config.toml
d_model = 512
vocab_size = 8192
activation = "tanh_gelu"
bias = "all"
tie_embeddings = false
init = "normal"
init_std_qkv = 0.0267
dataset = "wikipedia_en"
Each number is 500 + 40 x the weight over its row's rms, rounded and kept within 0 to 999. Layers, rows and columns count from 0. Numbers have three digits each. The size before them is the row's rms in percent of the matrix's.

# layer 18 MLP up, 3072x512, rms 0.118, rows 1592-1646, columns 384-511
099:510451522541540421514492503437509464547508388466505467541561539554481531489524499437505547446487513515559566522433476507468448485486535579499547497482467481473476490495550498473451478531582513461548578540491504540582485536502410475498479541519559509501528432447567437497555505516497551490532468553515487552469501551553549493552505493517448463404481541497470465494520456476476472512448
096:492464544504517514489526518535501584514453471477504511496487582526464535437490481459564555532551510484526538474519495509456565540442566569511577548472469513474426560526540508440510511469488489536483500515487524486472519425507408480530534527497527542468405520506490504456546540477521523506517401552501546404507458531444565520510496521507487496531449489582512510504481605379546480453483
096:490490555500526451469507507430477439544589503490470507559506450528514530576533481452530520526518444545453529491446508491438526490500470506526472609570491481534413516540478518471475519470517478537454503559539484519481541548499505529476619556560480569464566521492555495480480527454506523500450563460514507565506513517551538509445506497497561472565440476480501424527450542428574458539570
105:535521493501495564429468444582516499455502470533478541457541518532454538461447505552582492499557515552534462482530542482564527552496521485437514465477556493483451464527544509509502530544489384476471544486437426530518506493482492429543430528492454503460544527409495533505479520486505436451497505460542520480481463458493495463445446471536416515533469502519432467511493524496529529436407
105:489486448431507527491573487480482519492567442565530514515474500550535495431510539439492490490454408556462545521439498463464421516417548460458505497510508561495507428467514504493441450503527471507444449439497474454474524473449493560532447472516533519504473510458432489435514432500540506504477456480512463488452505517512415610458458578492496542495500485461511474483490431443508493453487
096:536505474446522479537474569512539569476528556480480525469487575483444518474540488481458489535520527593491475475482554549575501426480499479509518484491428485474546513547462472524510549513461530534524505470574543476434502500568542550511507538554480524476514533497509487481555508490511510452506479499419519488498561516532480527385525500531489468458493544472448489551522490468488543442473
098:619451493500524509528475576563491457476551565498540496420438398442500505514526541538509473419485497486535486521439491560493502519512580473419554513543461522461493496559477535461523525541503541495485556529522504549534488490506508497441434458485459466518436482481454444481561524572529490500476456598481589539513484448552524476528534481608454482506520451474511547501488461538497493536579
098:522559496512444486407520592532554502469522467480462459447515555468600531487407536507483522503523509533512484538506443452491505460475512461495420438525465537548561482468448498523492459540470526486513528542513503527475526506397447474452542520558509430476498475481507541469541503496513510532487585466477496476542475537450483526444471472549394519488594521494540484472513499507556505469472
092:519512515500496567554497546523546536530544490444519577524496526554478499506508492498487550504479505475441559536506502482509505545570480501515505500530439457461473440515457513446447478457541516509391525504548579465492508561543507459486475495521522479516528529486537515526533513486454551530514569520485526496594512502538471485510425457455496510527539519476474554454410583438474530462532
103:578493471494508494486541600536521494532534501558459551498476531512486508488498516544544460444476487512530466494480560461613486528467488521543520508478455462443537541533526471433476500526536486452512541556526518509504524515503507540491513462515510550548583529454532538432569436467474517548522456532536475482472473494494544459523545455473547557530522532465492516482521328566432551429525
091:542533623604552520495555535553483460516496514524488551472526528485503421425480547523559471479447510453509508487504479479459450458503515505553476460473483495532484522516503516563552454507487542502491500536563529523572519546456460472532531544480595486460447512624526470439531479477502542482529532489566491542522538542449513473544551437450468542537539525453472510533513476546495525530514
104:544465534445501500463426461604486538480484527576375542495501497527510487462498454555516470482456476457449546571468433492523486419438438369536488575524463476548476493491473448545568506496500494459474509412522516554491475598521595531506469589481481551505533500442484468447478450491599521535438510508419506500532513522493511570521476551485525488563485471516485526532494425460602500481474
100:534541436561518485569602490380480508500556496473541430470514558500523493455493480478542458520501456495490510547483502499455516497527493537447527464481509508498522455426531370467444542534493501427458455516457550434467474485480425495508483561593463459579538534492558456520531493491550442487524454506529560514491482421447510467507505495579505543482505507510505569428504476464505463501474
103:449509459466505475496430515415490515530470532503500479453444558448535484488469442407472534519484529433427524434525472483416535492524410481414493477469499565529454520514546490529453502501505521475451465500516408427482498479528491480492510486473503485527492498428472514495530534470485487450416526546429516571424459519447527421448502497514515471488490517517537516450472513489489496458509
093:459480417536537454470535461509549532473442531485470542464437462482455495516523481428450468482466558523518437543518402481432514497533466524511503472493494481552532480453480504463473493461525506510502449482460447540517450608467530491492471472494522591494496512429526484514391523519560494509525489537437485469514438498529531493415558496498470469531432445543499520483483512461466509460451
101:505495532561443471467462527456532505523525453532515439443519461511594476525529449557530525591551478477509413606466402473520440539549504433558489513530425511487464545482487519545462536582565500509519561396493566503531534543472496468516540437495479640445563521486487493523412494524424462535525462513563519413480501494452509541502501468485520471470498392501486510455604518455516495521568
097:464536441592534512530545434399478479488535492519479493573487447573487441471488486490451517469509449509548574474542498497467453507490474471482511430519404549447427498454465529539539529497495530588522462534432528498503546518513521485534483511532524579507451453495481509537462513431455559461476487479532484466435449564514463496502443495482442452474536456503464518466414488528455459424508
100:536512496455477549498526560478481498508458471525551531465533509495516501477489520502463553478466463538576450537517534430519492543539594463537481522531554466469510534471477428471406525456522508575457496559447477470477491556467503516515575524447554473545516550532484459479490539499495475503455494582555518473562416469473528446516427511550504490468428533459461524496511473517464483494500
102:493547526487478511504528557513500492531476494524455507560483510412494487510501472508490513506455545489495517471647492384455558538475439415418520589563502454505531560566512487547527445503448487586491570478430474447581495495557463496516535476391430507444507459479572583445454465537581437585550495459441549558532412482546502473497507482515496599551480499515548521408471519524517496526534
096:539562512499532428559469490478524523502535489484492514543578536510525518488582492492475444515494550551510520510558505521496494474542504529472489524533455565515524525469564527509407553515531536480543487536471510542575473476555564482524467506506456510513537409538514550426485508597489546468557487466526497430521532525519442435461533495472530417499540498442513589508544507531413535548511
097:443480564524521478485451538499469517446450505518504451503507580523510444517448499445526448451488450420472504494496498531509473515507518476500510553538633496559555473476446528439562567521460564500526589408457510469500542531514546491488464476521491549463522449565475497439493430455503501380461446387465532544474510478507479499560508461432511564543463486500446502422517463495529587581432
093:458535565497482476507581527525461483482491526504471554541466489450553597499492448463515505499570494497513505544481596511504544507436622512480463613548482591486483553520522457506539455484527502530469479534522512565484458480483482531478575504476457524443527525480509646511476491433438517515563504575528517483512525495525462532536527555507481480524548468517428609533453503494459477564536
099:517461467529490479520444511461520449532520503477520495455488459485516467490544486457452534526516514570493556423457466573568485455460531463553548558517426418403425426467519491524574406527416450496509487451448504463511553493532553503531487530483533507455570505462492443497442478528503532507473491455572437490538436448570437501495542484543484498452468433505454444467568477457498514510553
091:493498518426472526472430528470471541528466479460550515552474578482467578467520580535562537522465451538469500506539534457500468483518526538572541462457519508499499597500593521530543502430512485469448448482479428515507465533528502559451530410450457473497525428528494462466582512607461526492495484510538518492501525488531498566528540467495418506547507504550456534497546455565531538490492
107:527465424440497483597523541479483520465573473459522466528500439588561615476455493536550547508501500475488436465529484495507484512402547519514461498524537456539545525452486554507476546440480547432501503392553535512506490436521540591524500487556505565598498461427438466472510477520481481464514500504478554491533550529518467599478478542467505560416540516505463505588515446457553445529456
100:490514506513438508556530490535499508485446528550455578503492397507521487506508414482534537463494431523460520479555546536499449480505507539511555525520476480502510442563490480449445530530517566470498539443477470519487527511447474546452539556549499584466554512503557427533427479461515489489491504437502464480529536567544550525511464542451474536492417441443493480551495529417560555507480
103:533496493540503517544509544515513493439466486490602499413474538425541483470496524518527509407411506466496514492475505554557459570525435478510552486483527521535496460562485470477493489571463529526519440529539502623468452483419504441516483495471539565579514445469560478549506457483500519539520542547420544480456435475556512497433549485433518463445508568490510507480459446583553461511479
101:485491508614587455472458472537496476428446506453428450511503449491431492478504459463481551530541557478427532508484486450537521548567425528418491475551388472516519534535511452520508557513508518557491489497472555526496531492500458592497444517546502473513558494444435520504490491500513508451530465533485549465515517461528460467436465492534584492549545521465371476490489514465430511479583
098:496485503478578454421458445462427521546525533534466453495448511537472470489541479496481469580530485515445549509494498567475465520459512515466520476481516510527519489558481524448476496513464493487541497529512507430485420493484448466535487506456487461504539468473530498510589486482542489449483529510486528528485482487543446466500522516538486489505482482542540526431504430457460528515472
095:495538448496508513479535528562482568462468482430569499479475491499560552478521434467487513589403469491430514466505509540465461528499479477532440514551489495478577537455529534530457548493536486476435488511595519541501559496472449539575537440538497476464486445482495505459470552553478526494485535474494491513520553498508439475480497530593485519492532565436487531499489441582465501490500
104:439484500489460561446474471452477518535559482520489500501430470516494506495480486422486516497568535482456441559452506514467544529544509456533475435525487491524598485544545475507531418519485491492496390515492499450553473506529487555506512538454543493509567462463556573466483474470542561539533426593462493569529448543480506457582450455573519508567433475423565519524512513408524488538490
103:525454511439483517503541544523496411503462538543511461493522515461468523489478527442484490483491503474493514507546485533498497493456523516470548592488528477497591458525528545457491581498505560472495526487497537513506399436477542536512571529476549557488488512512517525490523500601493602479499513483483524493476477459549466468536495500515507534514546500453529577475447526509416514461461
097:540534557567490493401502509509503439393457469426441471472498476508456465454484511469540472533463548422580453495449545459442459564522391472493433522486467516501540473472453450429446520492485510523499562540531474525506430442471535539537452471524464465461513514540430533500437446520543478479426517510381536517540479481435546483486531490535496470505517497514505543411497399602466478448450
108:600474630531544491542500510519570530514442528477516486462528445495485521575583468539498487491540447466478503500472550463494414501501451450445457520501447467550478464505525454525473455470529440499469517467485465468470444476504482516546475512519575507534490413503532493553468419508606548546457561498503458563507437480469488490514485476522492453486487564433412502562530497493460541479544
097:497499469536516461468480496536505524456489486515438389498534456482490428512464498527468528499459444519547442467512483452473450437467527519495524532426540525481479412486541548517491497483568515493451423500472505516462519494531545470497477519425483465522502412528508490561434426480550550498495450489528579500498561557471479456478544474525484568477455446486461478541505531468531528442488
099:506499496511476523520542499400435498484501573541506551531467497483437481556420487468517487480477567490488524539556474497406440501460528520544548466514546487530501521439493492526455535478467470465482459542533588415585482481503495487515523462509414513521470482547485541533568522509531526421513459500488494456485427413542426522558506472542533508573459479436518477528532505486528504532526
102:509491492514465496535522624574449482511542477531469483483502542433575515478554482490492511469448515470513490472416485487552513503498512554461492534531482502523507490486559520537445505420424456516498464437533554503462558465427512416516573432464538507487542476510555481404459504536521430489529510457509410521481498466522513546544424513543513491457554437482448435577477517510551567501524
100:425516476475542516466503432476471467486487482489495457508475438471477456511508563428527471498538513509507492512467436541520547506507483522575527483464497525506523577472459478464540512543532472494521547523436524545539507536467463503516483550544519506422494395530513586465538512446499521484547431505489515528488475469555529471482501497548492491532402443472487475526473548538488530468482
101:521500526426462539613479549592576572474537553516490531477536486478534531446466518469492499482517505525508543540490566499395528487432420551535532466488391601520413520519436504519514570488526566527541495499552526487414445468560449491502557532478538481480531499572499504498440553441567560549547516545523457456589465409534573493464478504535538530458472508469492517447457514486417456507482
110:520522533536514579513518517544557512466502531499397577506511502489413514498539490526527589526551486476502534458536523507481495494523467472527514498446459536572517464490497461508534546513547530534535497498540508508494471535475515540497521565506561451488453448522492521474461374418503478538504523571516512452521492539460514496528541482516503514482482572505560476394470450504422456534507
090:487506477515510447432420454477474511540503489489453553438500512496560548533490499539519517451535544488565561437489506458502504531464499475550412488483505590490486538579445528454460450488453581536513526554455570507548516543502478558522436436549534514582521479545521497512502518517532502397435453476536519520470503498489438472521469454495472494408540521495503587464434555436504525451484
098:512493497527583431460481538567551491503440545490458460471556474433508492499496505484535476458505417487504471527535515458474596515472534585499533524517492453525528525480488475448510479521450436573523495447509503503524500489461492494486563481527469523586502465553487479499511511474458537552587572499493533487545519464439507442522529439509458595512490487510479472522534489464489532476505
096:497485529540480458468551445493466535469534512477525562521439511493509516530530508487534510528487474577482485451540574448485508513477490505545501430470436501418467456491485507474525547527471455538496528426550523495526517526481534533482552552470415506547581547467494557524462524485499522554520494523458541531523541493506456516473499507481486572476510519551505501521512451509497529473505
099:480526481561500479491542495532473511428468509526471592504529515547449474475524555506510582483475474461491524489507543432468509545503497493433552490460548571500503464568493538575441455522448535451520498507540543523589458447517493533505536528478413522507512559542503494492527424460424486505489489496530483515444465462455475510510427510537446517517484499494441485543499498442508523514539
101:566455484469495526515486556546473463530469513463446504552516495563509493541495534471525550505529478552455581517519530471504494478465487502561440531526482496530526445463481434554513508440519433460510430522520498443536526454431529492522473487457554494540541516481494469462381497527517457488538522539553438516481501538453486545555456580502527484531425510513472475460543512531439511480468
099:509471517462480523507515461537505541485531548458470471533461533533502536481451515500490525549468551557558461530446471484525526625484562495509536476498438466448481549530510452540508583471517519573504529507572480507547531509537505482522457553532568468500562524514530475454478468496430523520551476495556560521500544545515486498530536522473517482497504516572535502594545513529505563429468
095:478468377501575461452567507462457419487486519541505490510502550500499500500502461500522568516504505535549474547393494381470428505550437529453497440526564434455506517489485504535467492539478509516428507521476527539516494472510518508513509487528465521531493498424516521507450510461451537500418482490509478506517501545519524519488530461406516556521471564461479499490481543452477476564543
104:578438489462475536504481502557437470501385542445434465543551452471577517454464511526485484428508510470554522506517424523453522557474462574482513539477473488464471486603415468438534505477533451454501505493562437501472533527462491528503396466473486519450515491460574576456455508530500551474443479497506488620507540538520454487554506512531483492460469443505469469494502533529513479528472
097:590520581450461493534472555482475580600489540559486443542510455462511484546527483467556506491475470455446497489590468400499511510502461537566437441421511468558511488472584527474512484557491523488494506418536526473458437542488539499546509421535514515494488510433489514464556587535511460547529464499574502489448390530463453480511445509560430500472501471492430527489502529599570485504481
104:559531455478477471522493495468532444489560449484420542524497452467455508461526513463504513484531544485468502462565454510492423508481518549491456392529497583452500483498546470510529538548495510517480495537499559564485495442516516527503499500499420471512547442477519433496561493518506479508557560456422505507543434470447471566489510436523472408498504507530518460539517450564471482479420
098:502512471462465468626474463543533502516492481507460537531433526502470427527543570521536469507467549489476510427542463506456483581472485530515500443491542496505530560486438493541435553518503535496494380501458514526469490537437560579554492520466432496519516495483595496496515491554566559500531498471458484493566437529485440508444491487494505460515504476531512515431540518573571505476511
100:550481474476484539529542445508482571491519443532473515621487525501475469546499481481541482530496477536511466515468543446488534467499451570513494447472525519458497519498488518476520566509506481422550567470504629526471550498513543514514514523466512536449518467477531541534480500507538598505527459504499436508500476521511618517552494573529574544559520410520570496557549504473532453572556
106:447484474521496617500572502488528526504485537479483528522500540546514567505459484508492548503512466553465540488494525434508485528507481580448487556590422469479467509513576574427552568484473505591520465520457533477515480500514508486487512565528547511469486486468536466519508540461530475510498474508482499423510538440565454477502486488412522451458486546483583524542472480466492461529487
097:507544474492547472498563540474534493521542537541509570520436478555570501506488496421521516492545528478500534438482491458498451486458469493470433548475502485469494415501490493490491477580501414546542473598491479492476592482429396453475439544563468518515500476502423465551481527489545442519512551427482465543486488480492446529400464514442444526577492568494505489485478529475468580484527
094:544513511531479554468476527413547466468526461495481482466480519521526529465513536522632505467486540445528570489435479538513495502427623495475487538549522526466606466512506551435506526525487509500467415518520489514535491517465517429476459501525494504472553478559450431472434529570497541500425565476492494497472523528516532494546410481493482428490519527467498513490489499528472492513444
# layer 18 MLP down (transposed), 3072x512, rms 0.205, rows 1592-1645, columns 384-511
105:506539502472481573550504539455473533535467501529478528525534455488466548443528513476530457517491487530421521503501565505612509491463585509513480516456443513508438508466516512522527534505492509496510469463591519552466518497535427544517501593497429519589528523539502461508483579517504489405538389498507431495469566497451463518485479502466559520412486541539476522534481560531515489450533
093:483530557527494471440463502516491432595508511518482495521487507477534547503482554513479470511463413470520456538508482497453447478445493482435444489512517482468506469454461507422491472565467528515511503491521480508489455517484514583478498460445506427504473523488438442403483491505496534530463501515455475476502535529523482494411556474539499507490508409493468486464450418460489464516453
093:533496507520538428482446482484535443428426437508482492569509458472489467522488492465530568482500509483478485534462532494498429502482469501502506545472467463418495481476510516477581415481490481477571448505473494438553494462490471454400613488457512485451457521440454437488478499519469533562527473481513517548572430486562480528525485537527540516522492456506474513459495448485526464487504
095:504487501538480595366485458581461591510527461527485455488491514463528479421550524491536542466484515534494556476459555490533501530537523442491483521562495462519547497499481515547510563619505442579442484537406526544489533473417415513482459547517483447494463572478481548458458564430508402417456409524506521527519428470501488528535536481540499462484472521468507467501489507539484480467444
105:457494523549522474482498486551505485518528558540481530519479485462523525495492514456471510492542551542538496482538501525427495505430567426491498474502516445565502466460487465527485409491499524509483487536509512489532445512523430550498468510479428469472537532476469483515532488553528478476500466468513486540465464433515559526509511458529516490493470496553501512524509475479504489495537
099:553534461511529506457443549463522505461462418473466475579487508471494481447541506421495486535494544457484489447508550558515502437509478496539559468552422454514519529511423576469478577394453484524523473473505465502481511435483492517474535463449448490545509554535536545482605455528519449493557519468493529537445461486519510534501570434513570458450558500558510434448517424418522521508467
103:533488379541483508567454449488448491536510548525459548453496464496508531507460549457453564465451518472534476498545431478530520538535572474475551422574503517477489507523539606517455538512486467515486464465511488528444461426440526519415505507426496438485430497487510525469585502489484394527449468493491520560518423397477502477454503466513513569428502475437445411555422480520540497490452
101:552541521471486466565492521538516491416442573518515484613496490520515428508532494546401473502477508557518554512559464475506444461472538580447524528435523534525553468484568526504529525572452498463450475505527489532561494459454541515478467565477485494594517505532503428412555505454503516534508467442570539483536517484550532497562434484495523403583512500556483492513465492500517538483513
091:514480634471461398476453416555537539505448465517506461485516451508558599482474483471510522511506478505450481456448515444508483532460479507491461482486497457517498578474518554416516518516545494491479506476440452512525539484550535519484442502526427479465473431527485501481457535499517476485507514494539473507530536546524541531478482511565554519556464480548479479551543445536489491477429
096:502470565471513522498498469496527446538446552559482506511479531471501580493576488496471520502490542476464572545496513482490554517444580543511515521504474443461469428571517565497464506507493489469544416440531452469426598415533516458572495509442486482597528579564483513492499471496515500541497485497512555442474515474606409484581451511522563462436523500494459553530584471491486502507502
087:526446542512483534504464491499503490431458427507493464501473430513438441448565476478417403570569513467490520483477489468458520461514469487483506477506483517427508502507525497526486417586492502503475547523448500423545482422469565460487538504481529433470464463445492511507463443494494441534498481545467537448527505477510503487475551441429482434432507473494503383511446530499454505424555
102:515489483516480502518560519428487569494564534519545478461465464551468526502498506486543536533457430548512479491527565485475473501509553465558492488484566592514566434579484504542430517540472465442509475473510425516547540485424444493509576498511529568460530505553515517411480533457476479519515530428501456506494499510496445459476505532534462495530560489468480467502466551477476537490562
105:552572517503524545528526502382447543517512503542495517495518464498528499546500580492541517537540471497512494429447444443536529478535478491563474476547499469449493527553547507484524513543451483441442626548514484476465604445512540537474484508435579489492532552526487454529478596545481431529498492517530504480483542432495484503449368539460516528512469516491493487468509470506509492522476
105:519425505488517495502508467542415500516480472492483536469478457535502488496543514476432505448554520449531509476496540538499503510575520459468472507504497554420468496482518575513561472473486552451469528519476457582492515474515480528484503432568504501560488530521591505518504517539531508490510530573491448467559494511546462475525513468463503515472520484446541464450425456561432478445490
093:565508511535480499506495514499471481515512565481531526431469501502446511495494538466490510609463519557456462460558473520483446440549470490465461408488525511565453549443559489438441507432524475453517511521476453577442483474525490490515449460506520462484588479592471568488437522529524495463423443506466425494489502490506538416549483484541488457503508494437574511521474380471512477541532
102:469395502525505533509460488516526489471471460453493488486532461536483608480514529569486467582508488504443468523548485448393547460447457524583445542464466442520519526472517478484579488475520508463461478480460549473447575496494557584428555517565493461464473504453451427544463437573392517410527476460474504509509560495559516476532529536426506567554425426486566534507494599524480468541494
098:529527564486401437468531536527496464489484416514448547502435485550465496484439514533532568480521479559467558563488555470501503563483501529582550571467486481519460458497547469531482477525454499485512574430509495504542565502400547519575490437492457520502489495554481538425490436480491484535486437513504481541480533528470471484446510442488564465504535431480518532500486495473423518495460
103:517499474500492476458488507436549485489494492511535468585536476476415415520482500582418513439515491510459488448487515512538492442546486501531420502461477440496463504511504420453523462532449495523503458510497495489459454545586496549541499483485477498406510493535466459480525444500499582452515496510507482518463520536522485556527511501502583503487527440498500528460541511418421476400520
114:489474504516508541475600471468463509522548518480417495519477520560488549512480532446465503500511583517503572477522482459526502503489513520479525568517484516555455478517503481524530567451495462519538466496459478433447433443460471511409523567475561467530521401449502472505443503484531458508517475468515547445581426508519516556548516499461472500462510434502427478569525471509493472507451
103:488491435454462549523462547512462523508480529456542445549553547478442431486524466484524486487447437427462485493518552471522392494551420483488498506475424494474577544491466502540436528506485488535545513591480479483517519482495495558440467463492511447551496519467486468473489496553503455523540531515468510506457536467487572508494516496596569498578508496525485529536473505493500505538505
098:525538516460519426445483481525429545487500561511503475499489491498514448483440469580535519489463531494486445465545513504502508554564485491484512577539549500473459584548471509510486458519444482538479533537434552454477521509468471475501467470595534493525535416494481488573469503421481487493494502462567546595500461406458544531540473465502462480506534541491501447612506502493518491455457
100:490475507468521485506464509452540518472507507495476524513519512492503531488499498466480423453511465497461498541533437520574534520542564502496465445557498476522512561541567465495489475584467484530473506522490514579485550526533514500489508449541458471459369528467542490364498484454454513484390486469542449449435513460532458492518491453503441447523496588461464449467489496491433534497479
102:488553467501510509517460547454569445529492501491556535441520469512508530473474532582476517418494521475518509523459566479520508533420576511476468514527512485471473521550504525509541453553551513466495484516458434513412445468415426549513493457523567458495492611471553520499462479459541515503396482525461405486488528502461409435535494434527519514525506478443495515520540505518510437519447
094:494490397575492499518487457496449475527513470473485471462495538470506412561425473475533500509516489487565450499421460461521516523485520516442511517496511515526481528478580439500448524561521533514486515469460500501507532446443500432482512472515488471481455484491490499517438457501524511508527461514544496540475561438474543481483499507546569517524536446472497443516479493559450430498569
099:459416512516566508537497490517507577580496437510454533484446502489506528491464521474567581521530488475549562419484493491512555543547500516526526483577476520501493482448512505500528461552514591556507472529466511487479534535459459524500514516494617544483450476498506517497462487469477525513440484449528523514478503470418458532491472514510517509545513556569501548506492459495440529421491
099:454460518475511557499480525486423542500508565504502515542467515476479481564526494484501460485509506522525437535522520551500513485575479471497547475529485521472497517426459509515518527484468475500564540479496506559576514465491490458496451515493491475440475541503492457463536485407530423481415526423534664501391487478529528491476456477513446489436501478511471476496422530520551454516524
102:534539459481493493551546478451468501523466496570470458514507471530502497557493497509505437510478489485483474563498607431492542494522536502431521486515517484527487558505489528508504524456471510505454534441500514522499494485472572537528508485505461438524546522516444468546518542516492478478519457427444487389588496505469437486499433439466514549430467493552485471543528449445545480520448
105:482459565521536502501529511529491593583540505450550481430504464472416394542555516449549462543576531491539505478442449544521411435492506496478495492445514477521524520477525486485535529477551573522504571523442551527445524490497536531537461544488500462465442571471573481523562500537445566494512482519495499545546545509516450451489525461449576520468489489536466519495440478514545499489540
100:479552503528438467494517569490438540415447460470539460552533456450440468529523460486514533438544456539496499528469507517474417542489575414484504454449419501549485499451510492514582454482552562511468475468475454530564462467461500535465484552508477475450556471524449560541414461484525410506452546505472545527442393571520462502445485466504451480549475505532514498456500528445537516477537
105:478512464579411506518529445509531505477532470558565459514501514513519508538450487486522425437432517541489397563477529478526436504572507543483587468535499509454509483532506543520517446529561486586478523456478402468516439388561504497491498533568502541472549476507551473485495471480508516533494523478525500508471440595503483520499492458461461476521422535481531487547490427523451467532540
113:500493481458520445549524515531453426577558498442577452521527542484533490504484418490510418495523512462435495503462475532567495432480411484430597467541438489537480506501466500498471561541446470472537524490417511509524451531415490452493561480489489532530464566484468515496518501536454510490503517473572479493503507543483398510525604464430535499458485458504515558475490512540478486481514
104:505484472487490544458473526564520598416550496516507538558560454444436487440534447491505499542521499521482566459515543473495450503442460482526485453580486502509499540509514448430487474504420469558530508483497509469521520474566566448411535510398364499492518496403533526467525453498473471471518475501471539538471447456528564516535486486519434502485491510498490446522559519587573565470483
104:439487506474513536462487547485498465459404435435527466510513453468521451511539457554567502511494477491557472535514519507518424417523510577484535473469528471522537493567523505410560561412488488494523503502495524469465520456494518472427488516544474545510506530542464464465450446501482496536523485536568477492529493518416473503521517478444528476441560549499492536492538548443523565488506
079:555501754499468526521522425444545501441452548443546417427482528499575503500508387596524493508552430479478538491507491522489434475501493499512534513472509543455519404521450533502508498516538471475514439509478441469415481500478435519465418510452505555529502544514465544586481433481521398558492562407474481477473505494514576496496502508460470495492485487523478506469526444597463477434501
105:544522436506437501428407483456482517457496485560481476562432513383448454449533451569566425476480474541447436566522488533503478483461542556473524415505497440500481471493434465476458521516509520507487422452468552477521506538545468434475479561483495452474566497497535449474526474472427539521463454530441513529529517511447476473500582478447410505451504472501493501470544494490473470502514
094:456467438543517505529412553539472438465479513477507381507510525481513409560541543501494461487521517475596520524499441535501510538530527494492480473495505507494508481513498539430497505571469491476524455534489453469455501563488477522503506537540423458520505517542546529422425501483540509469514548532590507553423494458457508487498477514546573458456538460514529459485449595504488405436493
106:521555420494448441488521534542495542492477447474432456491558478467509496467476491460568548546536534489481478445417512508548533450473463565507465543451485495467451518503538502529558521490506532426539580534459539534523446469452528498463485535520528519443584559535539503453494476478479430530491558524557470492504515432474492482458528518483558535569548476514502492481472410533528559488486
101:531524488518508464474524553520466483487548467506579460500547565465474508490512386513453480498479509423469474474528460523451543475480471497612421551507540478511484522505459486477537523474520530527566462471459540539435538486477567443528498559587537482553462487471528555510448515520434464513482477438496541428464455558454474497507577536442487423485477456460557456442501595417479510559488
100:455547527465544511456509488486496496492567559506480441519488530549507424543537473470510441494409482430489597452453546494563476506500502474462483463370528453541563445459471433499516486412393502486496534500518483467524500511465488492506442616399485517594496489495459479490469523505462519452529487519478465479433504573484526604446525503545431415511463503488491471464489534514513558546515
104:490534482508543453440482496458454426483475434503473530453530533550484498511529482497470450537522493540505484456512491503555503460476494487408587564534501508474466498501471530521449518505476472574489492537391446407517515453501530428489488454536486459473547541463493447437451479493506464492464496475517473531497513555534548468460547463526484466474544457512511541480543470552449455605553
095:485498444474511497517504516517573456442550445524550525512486552494460521514502486488399501459534510430486482477516495435498480502407506504424492482490520448535499579478514532500525490535527526469487513489509524540469495475500557470457496420510412549526452530508500439462480497517438551393390515507482499451519506489523519456592480564411549464557518471531403429435484456536518543491524
098:474505510476486538482484499467439474462437512522492521540458481512487480470528442496510491523538507537505501477440474505560538566518407505435502506507489481545524512506441481539425496505476494481521501567453551541456506560505524483537502548484533464507457526486463528543441460484526498509514421428533500532508503522535503489568468520518518550430511538491526602514441511527531465515513
106:522499474524485522478497508449429516478457511539509479498469452472418558542450470458564571538511501487426390491527469512489425523525461476469447538487522456509494475431453531524437469521549511547559559505495507567481513565551538542464494506504457487471471469494555502422505510430497469486557490523519499495484438513509452532448508526526517504407512504498540432535492500523471484505403
098:435493446502492535472532475451481526517574482536534467530444453508466528533610491481508475445537545529545458447460459477431423501509509472541395551557552462435528467464577463538532501521466485494450485484558428551479580514535382496521460494516595471474448502432452549476510547539494537569497481446489407534459537447512462489531498518460466452511555545498434547491512448433547470476511
101:452511458448474476494417516511506507534507514390501502485483497509478504618536430502507423530441514531462455548521461519424436500476534444492416495510455420460537431538603505490485490468511477507495471559484481460493467498480484455399456555523489468570485490478504459482556564555456539520455441471508537456524486531471477455411453554538496468471552510557522429568463549517543504536453
096:509473533479497506487475494445453483448490536450569478439500523444494496520452425543481484484411460476478453483475471506521499562521489514564517541506475539436513496493496419485545472550497495479449467600498565460487493490491448496456474417570421512517506459509507521437460550512482474481485454491551490508460518469510444389449539549455473499502529485482515565492552471476426503503539
090:454529425469443462484508515512439518546456518493493498495454476498560517450474549499479529506418508464463469446524442538432455388474487414485531558500495500560505538504450467485549449491505506526461530519509501489498477574545437546530457502511518491495486523527539486525470508473518514526447522481417532444469493532537573492489529465519386460550499469517501468448548516520499533526424
103:441576412527484487539425470474453470486448511503546493463498450523593508460455501507530521514481515471471515438407505504507513490467509507495503471507409527465506525513520530526487484456442415461502506514523422434619456526511422488491546430477524483460528523501530493462529511592537471494463568498571478483477508453528507436617492528451500468494520494502494440399482449504478470521524
091:456479569464487510507566479541493492525446463566400459524452505437552497524486513512466463455472496505537474455442497520510470512479549562494550428408507495414479580472452458368532490494481511521527459522477513513423560454498541528467460506561436582540460480610495511506479574568447410566483477501459491460485488380543497438427532472513484391462492496487457501459508501511518487454567
102:472514422396467471497461448520504525506473530489488422478493462523416512509480474520545489565499551514451456519472488494444512485527525547484483515478480512477528499497523520532479444533501584507470551532517477434495516451526474480422430495440473513501458505483482432588474480563452484478487453503519467500563531492435525539425532476520463503495469473457502474475485493508434505481491
097:532527446519523538529453490517528459542528437489487473475522564556497512441504530476475513502548490516500513518555532470539482485400514439517512520496524540463475472510520554468527471514520550520416540525462506464525474552532487506417448400541493549470403539493470474531516481417434499511455452547473524460514475466551493455612442485533507553482513519484528484531516512541450542458531
106:514437466554497432482528501510531487460493500440402502463487567419474525500484432513459422447505560493410485422483482467501387490471530515531486489497508487558503476601468498502537482469507516528434409495498438507462592511540473503495507456491492443483446539482452477543538448454506474463465534444543538479496489537455507500485511450507494410479483489526549508524472478502453516535446
099:537522391455485517503486512406471459408486459412468479530501540531479476400527526535543460430464536521472466527445448427531525489463487502467469493440473552550538444467469404465486543460430483482457508520513490439514521521473471481551472456486485486445524528507506509489466451488515555484511535425489507477549562479434577418469481485488491566521442487520542497497539411498465504496545
096:527523426444450517558436478467564543519474395449499466569521444425498495425529496482447499443503497542449565494516459557510465476489486483546401520555450495504519517534481467457473568527543477509478494460529494519498521486419534542521528511421426560466415526496426518477433459499513546498449498550528503555520434591467560502489446580469507466489459519456593418453473479478534549434492